{"n_layer": 16, "d_model": 256, "n_head": 4, "n_kv_head": 4, "head_dim": 32, "d_mlp": 1024, "vocab_size": 2048, "activation": "gelu", "norm": "layernorm", "norm_place": "pre", "norm_eps": 1e-05, "positions": "learned+rope", "rope_base": 10000.0, "rope_fraction": 1.0, "qk_norm": false, "attn_scale": 0.177, "bias": "none", "tie_embeddings": true, "parallel_block": false, "init": "normal", "init_std_qkv": 0.0345, "init_std_o": 0.0429, "init_std_up": 0.0494, "init_std_down": 0.0494, "optimizer": "soap_variant", "lr": 0.0129, "weight_decay": 0.0, "lr_head": 0.00867, "grad_clip": 2.0, "warmup_steps": 200, "schedule": "wsd", "decay_fraction": 1.0, "decay_shape": "linear", "final_lr_fraction": 0.05, "batch_tokens": 262144, "seq_len": 1024, "doc_mask": true, "train_tokens": 548200000, "steps": 2092, "dataset": "wikipedia_en"}
Each number is 128 + 32 x the weight over the matrix's rms, rounded and kept within 0 to 255. Layers, rows and columns count from 0.

# layer 6 MLP up, 1024x256, rms 0.0494, rows 572-596, columns 192-255
[[136 125 117 132 167 107 149  86  95  79  84 148 121 178 100 141 163 144 149  91 133 113 118 144 128  98 136  94 158 107 124 131 108 144  94 127 135 214 156 147  94 129 104  86 105 147 147 131 118 142 141 111 135  96 155 150 177  93 101 112 125 151 140  65]
 [ 64 129 116  91 128  92 156 118 124  98 150 129  58 152 161 145 132 114  91 150 138 133  99 156 146 160 138 108 132 139  71  74  92 139 133 111  68 119 157 129 134 129 115 157 137 131  91 130 161 139  98  97 141 147 141 108 191 150 149 183 168 117 116 109]
 [174 190 185 162 112 132 128 147 135  67 123 212 133 169 145 160 129 116 197 140  85 123 109  75 148 136 127  72 147 151  97 158  77 169 146 161 172 150 145 130  87 172 190 130 141 134 130 149  89 108 108 116  76 114  95 153 131 117 131 175 161 103 113 135]
 [164 224 120  98 136  89 128 166  89 106  99 106 153  85  74 166 107 156 206  86 155 120 203 160 140 149 142 147 144 163 132  85 130 167 149 123 131 121 114 111 164 108 140  93 136 163 141 152 127 119 153 151 136 114 148 139  82 130 129 115 152 151 106 127]
 [ 83 107 130 214 117 165 158 157 108  79 112  99 136 159 169  83 131 136 107 191 104  94 132 111 145 134 130 142  93 140 121 138 109 143 173 153 118 146 134 101 147 135 114 104 136 133  97 100 109 158 118 138 143 117 133  91 196 136 141 143  71 153 171 117]
 [142  76 167 115 117  98  72 166 127  96 203 121 102 101 120 198 151 223  46  80  86 110 141 128 149 147 106 152 188 120 133 145 118  34 160 131 128 117 138 112 171 123 120 182 159 137 141 136 107 117 150  83 116  73  67 137  88 120 125 104 149 110 187 112]
 [148  81 228 124 164 139 174 169  68 143 116  85 139 160 118 115 159 130 134  87 194 107 105 171 126  98 208 114 152 109  93 149 121  92  57 147 159 144  55 140 146 137 101 119 192 127 143  39 105 103 119 128 161 161 146 141 146  89 130 169 170 157 158  94]
 [ 85 122 100 162 160 135 149 138 157 126 121  89  88 151 101 145  92 150 110 102 125 188 129 114 166 116 156 120 152 134 146 107 138 115 124 154 108 155 125 140 104 153  35 217 145 132  93 204 157 171 138 144 143  81 107 103 197  59 125 161 139 133 124  84]
 [143 107 139 128 120  98 112  94  76 191 107 156 100 179 105 128 147 120 173 103 109 172 128  78 131 201  86 119 145  29  70 192 191 114 171 160  46 156 134 135 174 103 129 125  76 171 132 111 117 110 149 143 103 126  94 146 136 170 121 233 164 154 197 102]
 [133 140 141 156 122 102 137 126 117 115 170 135  85 126 170  45 140 102 146 116 157 157  62 159 122 141 120  75 116 162 117 198 132 142 164 104 108 167 117 124 104 137 188 192 119 118 148 182 129 105  70  98 123 153 204  92 116 156 130  44 129  84  57 119]
 [139 162  81 114 177  94 139 111 118 101 122  97 111 158 135 139 148 135 121 159 148 177 101 103  58 148 153 128 110 142  94 168 115  83 129 127 102 117 141 158 141 134 146  99 135 127 167 144  90  68  90  98 101 163 133 153 108 132 129 154 152 144 126 149]
 [146 118 137 151 152 112 150 118 135 164 148  97  70 159 168 147 148 131 133 147 127  87 131 188 106 108  92 126 105 168 122 131 141  67 114 146 115 151 129 153 101 115 165 127 125 127 106 123 115 140 142 105 139  88 100  97 159 148 185  65 163 110 138 118]
 [182 103 132 146 214  59 152 181 164 138  97 152 131 133  97 100 141 148 173 113  68  97  95 189 137  43  76 155 139  79 137 126 151  97 138 198 142 138  82 120  90 117 182 184 128 102 121 110 114 113  46 129 132 161 144 178 176 122 157 178 131 212 136  89]
 [111 125 101 175 109  70  87 157 117 123 147 110 171 125 122 130 152 102 119 106 116 147  83 129 128  93 190 142  77 135 137 157 146 110 208 137 110  99 184 142  46 169 144 121 132  87 128 126 166 101 183 147 147 139 148 150 138 162  96 139 114  51 135 121]
 [ 91 123 118  87 178 161 111 131 141 118 157  99  91 181 160  97 170 119 133 112 166 173 171 132 123 165 164  94 103  91  54  85 116 159 178  77 138 108 142 159 118 171 165  66  40 136 137 144 120 106 116 100 113 140 145  93 145 102 149  99 124  75 113 104]
 [141 162 153 144 128 137 131 145 112 110 155 140  83  97 103 153 104 100 137 151 111 186 100 153 126 107  80 120  81 102 158 107 160 133 162 124  99 193 156 122 162 146  67 102 155 158  99 133  86  73 158 150 133 181 116 172 122 113 116 126 149 159  94 111]
 [ 92 162 111  95 145 137 167  93  92 129  80  85 146  91  95 124 113  88 114  94 159  89  86 113 121 128 140  51 160 118 126 115 119 110 133  96 136 212 163 156  97 136 136 146 157  45 143 111 119  77 105 139  95 103 117 155 144  95 139 135 100 119 125 109]
 [113 108 169 175 188 167 167  82 114 140 156 120 130  71  58  80 145 143 102 186 159 135 105 171 142 133 136 104 147 116  82 171 180 151  87 104  91  89 137 165 211 137 139 148 138  66 108  48 128  90 159 136 178  94 110 165 157 100 116  80 155  91  97 127]
 [129 153 117  87 134  82 120 165 160 151 157 110 190 138 135 122 183 134 124  88 103 123 157 132  97 142 106  93 133  78  93 132 126  94 108 121 122 141 127 151 125 126 136 111 111 128 169 135 123 138 165 112 129 124 120 173 110 107  89  76  99 135 120 111]
 [ 89 129 134 232  79 116  78 113 139 100 119 169 127  84 113 147 130  87 104 157  82 125 178 163 101 168 118  86 131  80  84 217 165 125 151 112 128 142 144 239 137 168 104 133 109 122 168 182 151  62 122 150 129 116 117 143 121 109 157 119 130  80 146 193]
 [126 161  67 155 157 107 136 168 104 135 111 165  48  83 123 122 173 110 114 177 129 160 104 163 110 136 119  97 141 159 184 140 166 136 114 142 134 121  93 150 170 159  89 153  95  88 142 213  89 137 159 147 181 109 109 104  72 109 131 162 151 144  81 134]
 [147  77  84 100  93 138 114  98 148 147 133 148 164 134 135 116 168  83 130  95 145 195 130 144 124 125 150 138 161 175 165 130 143 156 161 125 108 167 134 117 141  83  69 123 113 128 150 138 163 113  92 140 150 108  93 163  92 101 106 159  43 148 105 117]
 [100 149 125 104 168  93 156  85 124  96 166  90  94 166 112 170 122 129 140  95 101 132 113 178 204 137 130 134 141 102 146 130 147 130  86 150 137 141 166  89 146  92 167  74 123 136 105 138 134 109  95 128  97 105 156 149  75 175 176 120 188 189 110 109]
 [101 102  60 210 151 108 135 130 161 150 186  92 107 127 112  99 139 138 150 170 144 107 143 179 148 110 149 135 142 151 109 117 179 131 142 131 115 137 187 127  76 103 120  68 143 116  95 129 147 157 124 130 108 141 133 175 178 106 126  92 135 115  93 110]
 [158 143 138 178 125 158 126 134 100 144 158 126  60 112 164 162 100 163 122 153 127 128 163 117  78 146 145 151 152 107 145  77 106 161 107 167 173  76 144 129  65  81 138  96  90 112 157 124 135 123  82  81 116  81  97 151 118 143 108 108 121  91  96 147]]
# layer 6 MLP down (transposed), 1024x256, rms 0.0495, rows 572-595, columns 192-255
[[ 58  95 104 122 100  66  86 179 154 133 171 103 171 124 104  73 112 136 135 164 108 134 127  81 103 146 119 167  58 183  87 153 134 105 147 124 155  73 108 153 123 129 118 134 136 116  96 155 145  88 117 143 100 136  83 100  91 141  88 172 148  92 114 178]
 [138 149 191 101 132 138 109 158  91 143 116 155 164  64 138  97 121 126 120  98 118 164 153  89  98 110 120 126 142 126 149  92 164  93 146 122 167 191 135 196 133  95 122 209 188 113 207 155 135 102 119 126 146 119 141 113  70  92 167 170 160 132 107 139]
 [112 111 117  98 137 118 135 111  90 127 136 118 109  94 119  86 104 137 118  96 128 149 167 173  95 129 147 166  93  93 176  98 103  85 125  92  74 157  91 162 162 162  82 112 130 158 122  87 164 148 110 139 117 105 137 151 136 160 101 130  63 135 124 132]
 [140 139 141  74 150 102 156 128 150 132 139  71 127 163 139 114 124 135 125 152 116 151 120 179 104 104 104 148 148 127 158  97 179 111  98  86 111 186 136 136  96 150 124 157 114 117 157 158 123 111  79 118  96 138 150 156 194  79 147 144 148 106 169 128]
 [143 172 101 172 148 129 101  64 120 103 139 119 100 188 106 167 124 152 125 147 166  98  97 165 156 100 126 196  93  79 158 119 151 101 133 132 144 146  53 181 148 157 122 147 169 160 174 161 171 137 156 138 170 160 128 175 131 163 131 144 112  87  94 185]
 [115 184 129 149 155 143 187 104 124 137 112  84 158 149  98  73 156  75 144  73 115 139  70 105 109 107 119  88 130 198 140  66 109 183 119 117 108 159 184 121  37 147 138  87 152  81 117 141 178 157 116 125 121 163 135 138 170  67 109 148 115  88  69 133]
 [142 144 118  85 204 190 109  79 149 149 203  71 139 109 145 150 122  96 111 148  80 109  98  78  91  94  65 132 130  75 142 128 147 105 204  97 107 160 213 113 121 150 145 193 159 122 157 134 108 101 161 102  98  94 127  66 148 100 119 136 101 125 101 164]
 [174 117 144 110 148 141 106 111 147 106 138 159  83 151 137 103 186 102 194 184 133 121 170 146 100 155 165 157 122 136 103 150 108 142 125  84 145 182 109 156 168 146 112  84 100 111 103  78 169  89 141  73 100 168 144 210  88 138  91 141 133  65 108 194]
 [162 180 166 105 113 109 139 170 129 119 127 150 186  77 109 111  89 132  89 133 138 130 109  79 130 149 118 117 163 206 193 127  92 138  79 111 157  74 166  64 120 134 214 116 106  77 207  48  85 133 148 173  61 117  75 114 171 104 139  78 116 119 139 111]
 [198 105 115 121 151 112 159 106  85 140 154 126  98 114 100 184 163 193  90 151 132 192 159 136 178  99 157 142 182 143 160  67 174 153 109 138 147  70  93 149 147 104 119 163 114 144 140 122 110  90 175 177 164 134  81 153 138 142 157 164  96 164 186 137]
 [127  68 152 133 125 181 138 130  88 151  92 124 123 130 140 126  89 107 118 115 137 125 165 138 165 111 115 151 119 142 157 119 120 128 156 116 133 100  87  94 141 100  89 151 116 158 150 160 134 156 129 142 104 118 118 116 116 129 162 128 178  97  69  99]
 [135 171 150  97 163 140  35 156 115   0  68 155 167  75 143 122 104 131  86  56 108 129  95 177 109  35 125 136 201 111 124  69 186 131 166 168 115 180 141  69 171 153 139 138 122 160  82 131 214 150 135  52  83 144 181 142 155 120  92 108 113 103 197 172]
 [ 98 137 141 106 159 156  90 112 125 127 141 115 113  97 165 196 109 114 139 177 151 135 181 105  71  75 155 116 192 163 133 101  71 133 145  46 150  86 127 188 159 197  83  77 163  77 163 106 126  95 187 149 128 119 114 136 136 155 115 112  97 121  92 175]
 [ 99 166 199 106 175 198 124 144 163 129 103 145  98 146 116 142 120 146 154 127 153 129 133 108 116 126 181 132 155 153 143 166 176 137  90 148 144 176 100 101 121 135 178 124  86 119 132 176  74 159 138 109 138 112  95 182 157  77 174 146 135 158  73 125]
 [115 158 154 188 103 137 113 140 172 209 148 160 158  89 116 152 103 123 136 178 127 117 120 113 172 119 149  80 176 135 161 134 169 123 110 139 134 111 113 126 136 111 108 156 117 104 130 133 110 148 146  90 148 126  69 172 181  93  64  95 115 202 131 193]
 [140 147 115 144 102 124 166 180 154 138 148 159 102  83 128 139 117 147 145 156 140  69 169  74 138 133 140 124 120  58  58 166 171 141 113 107 101  99 164 187 118 158 191 113  65 110 114 170 119 142 125 111  90 117 115 150  86 161 144 103 139 153 126 127]
 [113 122 206 172 175 177 150 116 117 107 141  75 166 149  86 133  79  97  89 132 138 137 131 124 167  58 123 128 148 208 197 177  75 144 102  92 138 113 149 208 124 126 135 118 111 155  57 163 147  98 126 102 104 118 126 138 122 165 140 101 138 154 107 185]
 [190 128 133 156 133 144  44 165 114 163 150 196 127 173 110 119 107 140 147 145 110 186 102 106  95 103 143 134 160 135 143 109  94 155  82 114 189 134 112 185 113  80  69 151 182 167 156  97  84 106 110 137 158 124 173 181  90 137 162 152 131 131 164 139]
 [116  51 176 129 128 133 188 108 138 112  52 117 126 126 124 101  97  87 133 127 166 102 132 149 152 139 129 113 168 130 172  87 111 122 116 112 185 110 118 142 118 115  99 104 129 156 113 145 124 122 100 103  95 100 102  57 120 181 135 133 182 130 127 125]
 [ 85 168 110 171 109  48 177 125  86 156 133 139 123 105 140 101 153 105 110 165 115 134 106 134  80 136 133 167 143 152 131 161 122 154 181  87 121 197 161 122 119  46 172 132  98 103 136 119 116 195 157  95 123 138 129 195 125 117 132 136 109 113 136 167]
 [170  99 156 138 131 185 155  72 182 148 117 130 124 112 182  81 113 188 107 175 194 115 122  81 103 100  79 132 166 117 167 101  76 159 159  76 177 114 145 171  78  86 119 103 136 167  87 164 169  71 110  91 139  78 139 148 111 124  97  86 101  78 113 104]
 [143 182 142 131 177 145 143  92 133 152 198 138  89 124  90 130 116 158 102  87 165 156  91 110 111 109 116  68  82 120 125 157 108  64 159  98 105 118 115 128 116 138  71 121 163 131 165 119 145 109 125  69 114 109 184 144 139 137 149  88 131 123 161 152]
 [ 98 177 168 170 143  86 146 153 124 132 140 126 115 155 132 117  96 132  86 104 133 119  97 151 169 159 141 163 107 200 155 101 118 122  82 176 146 116 139 131 124 143  78 115 158 142  95 158 182 120 130 165 187 192  80  72 120  88 134  92  88 138  97 129]
 [116 123  86  75 132  92  82 137 151  83 110 166  54  69 115 153 189 110 137  89 179 119 142 121  70 110 165 130 117 119 124 143  61 201  79 123 140 111 145  78  98 145 103 161 117 177 126 185 135 120 132  79 144 160  98 123 144 116  88 156 103 178 153 100]]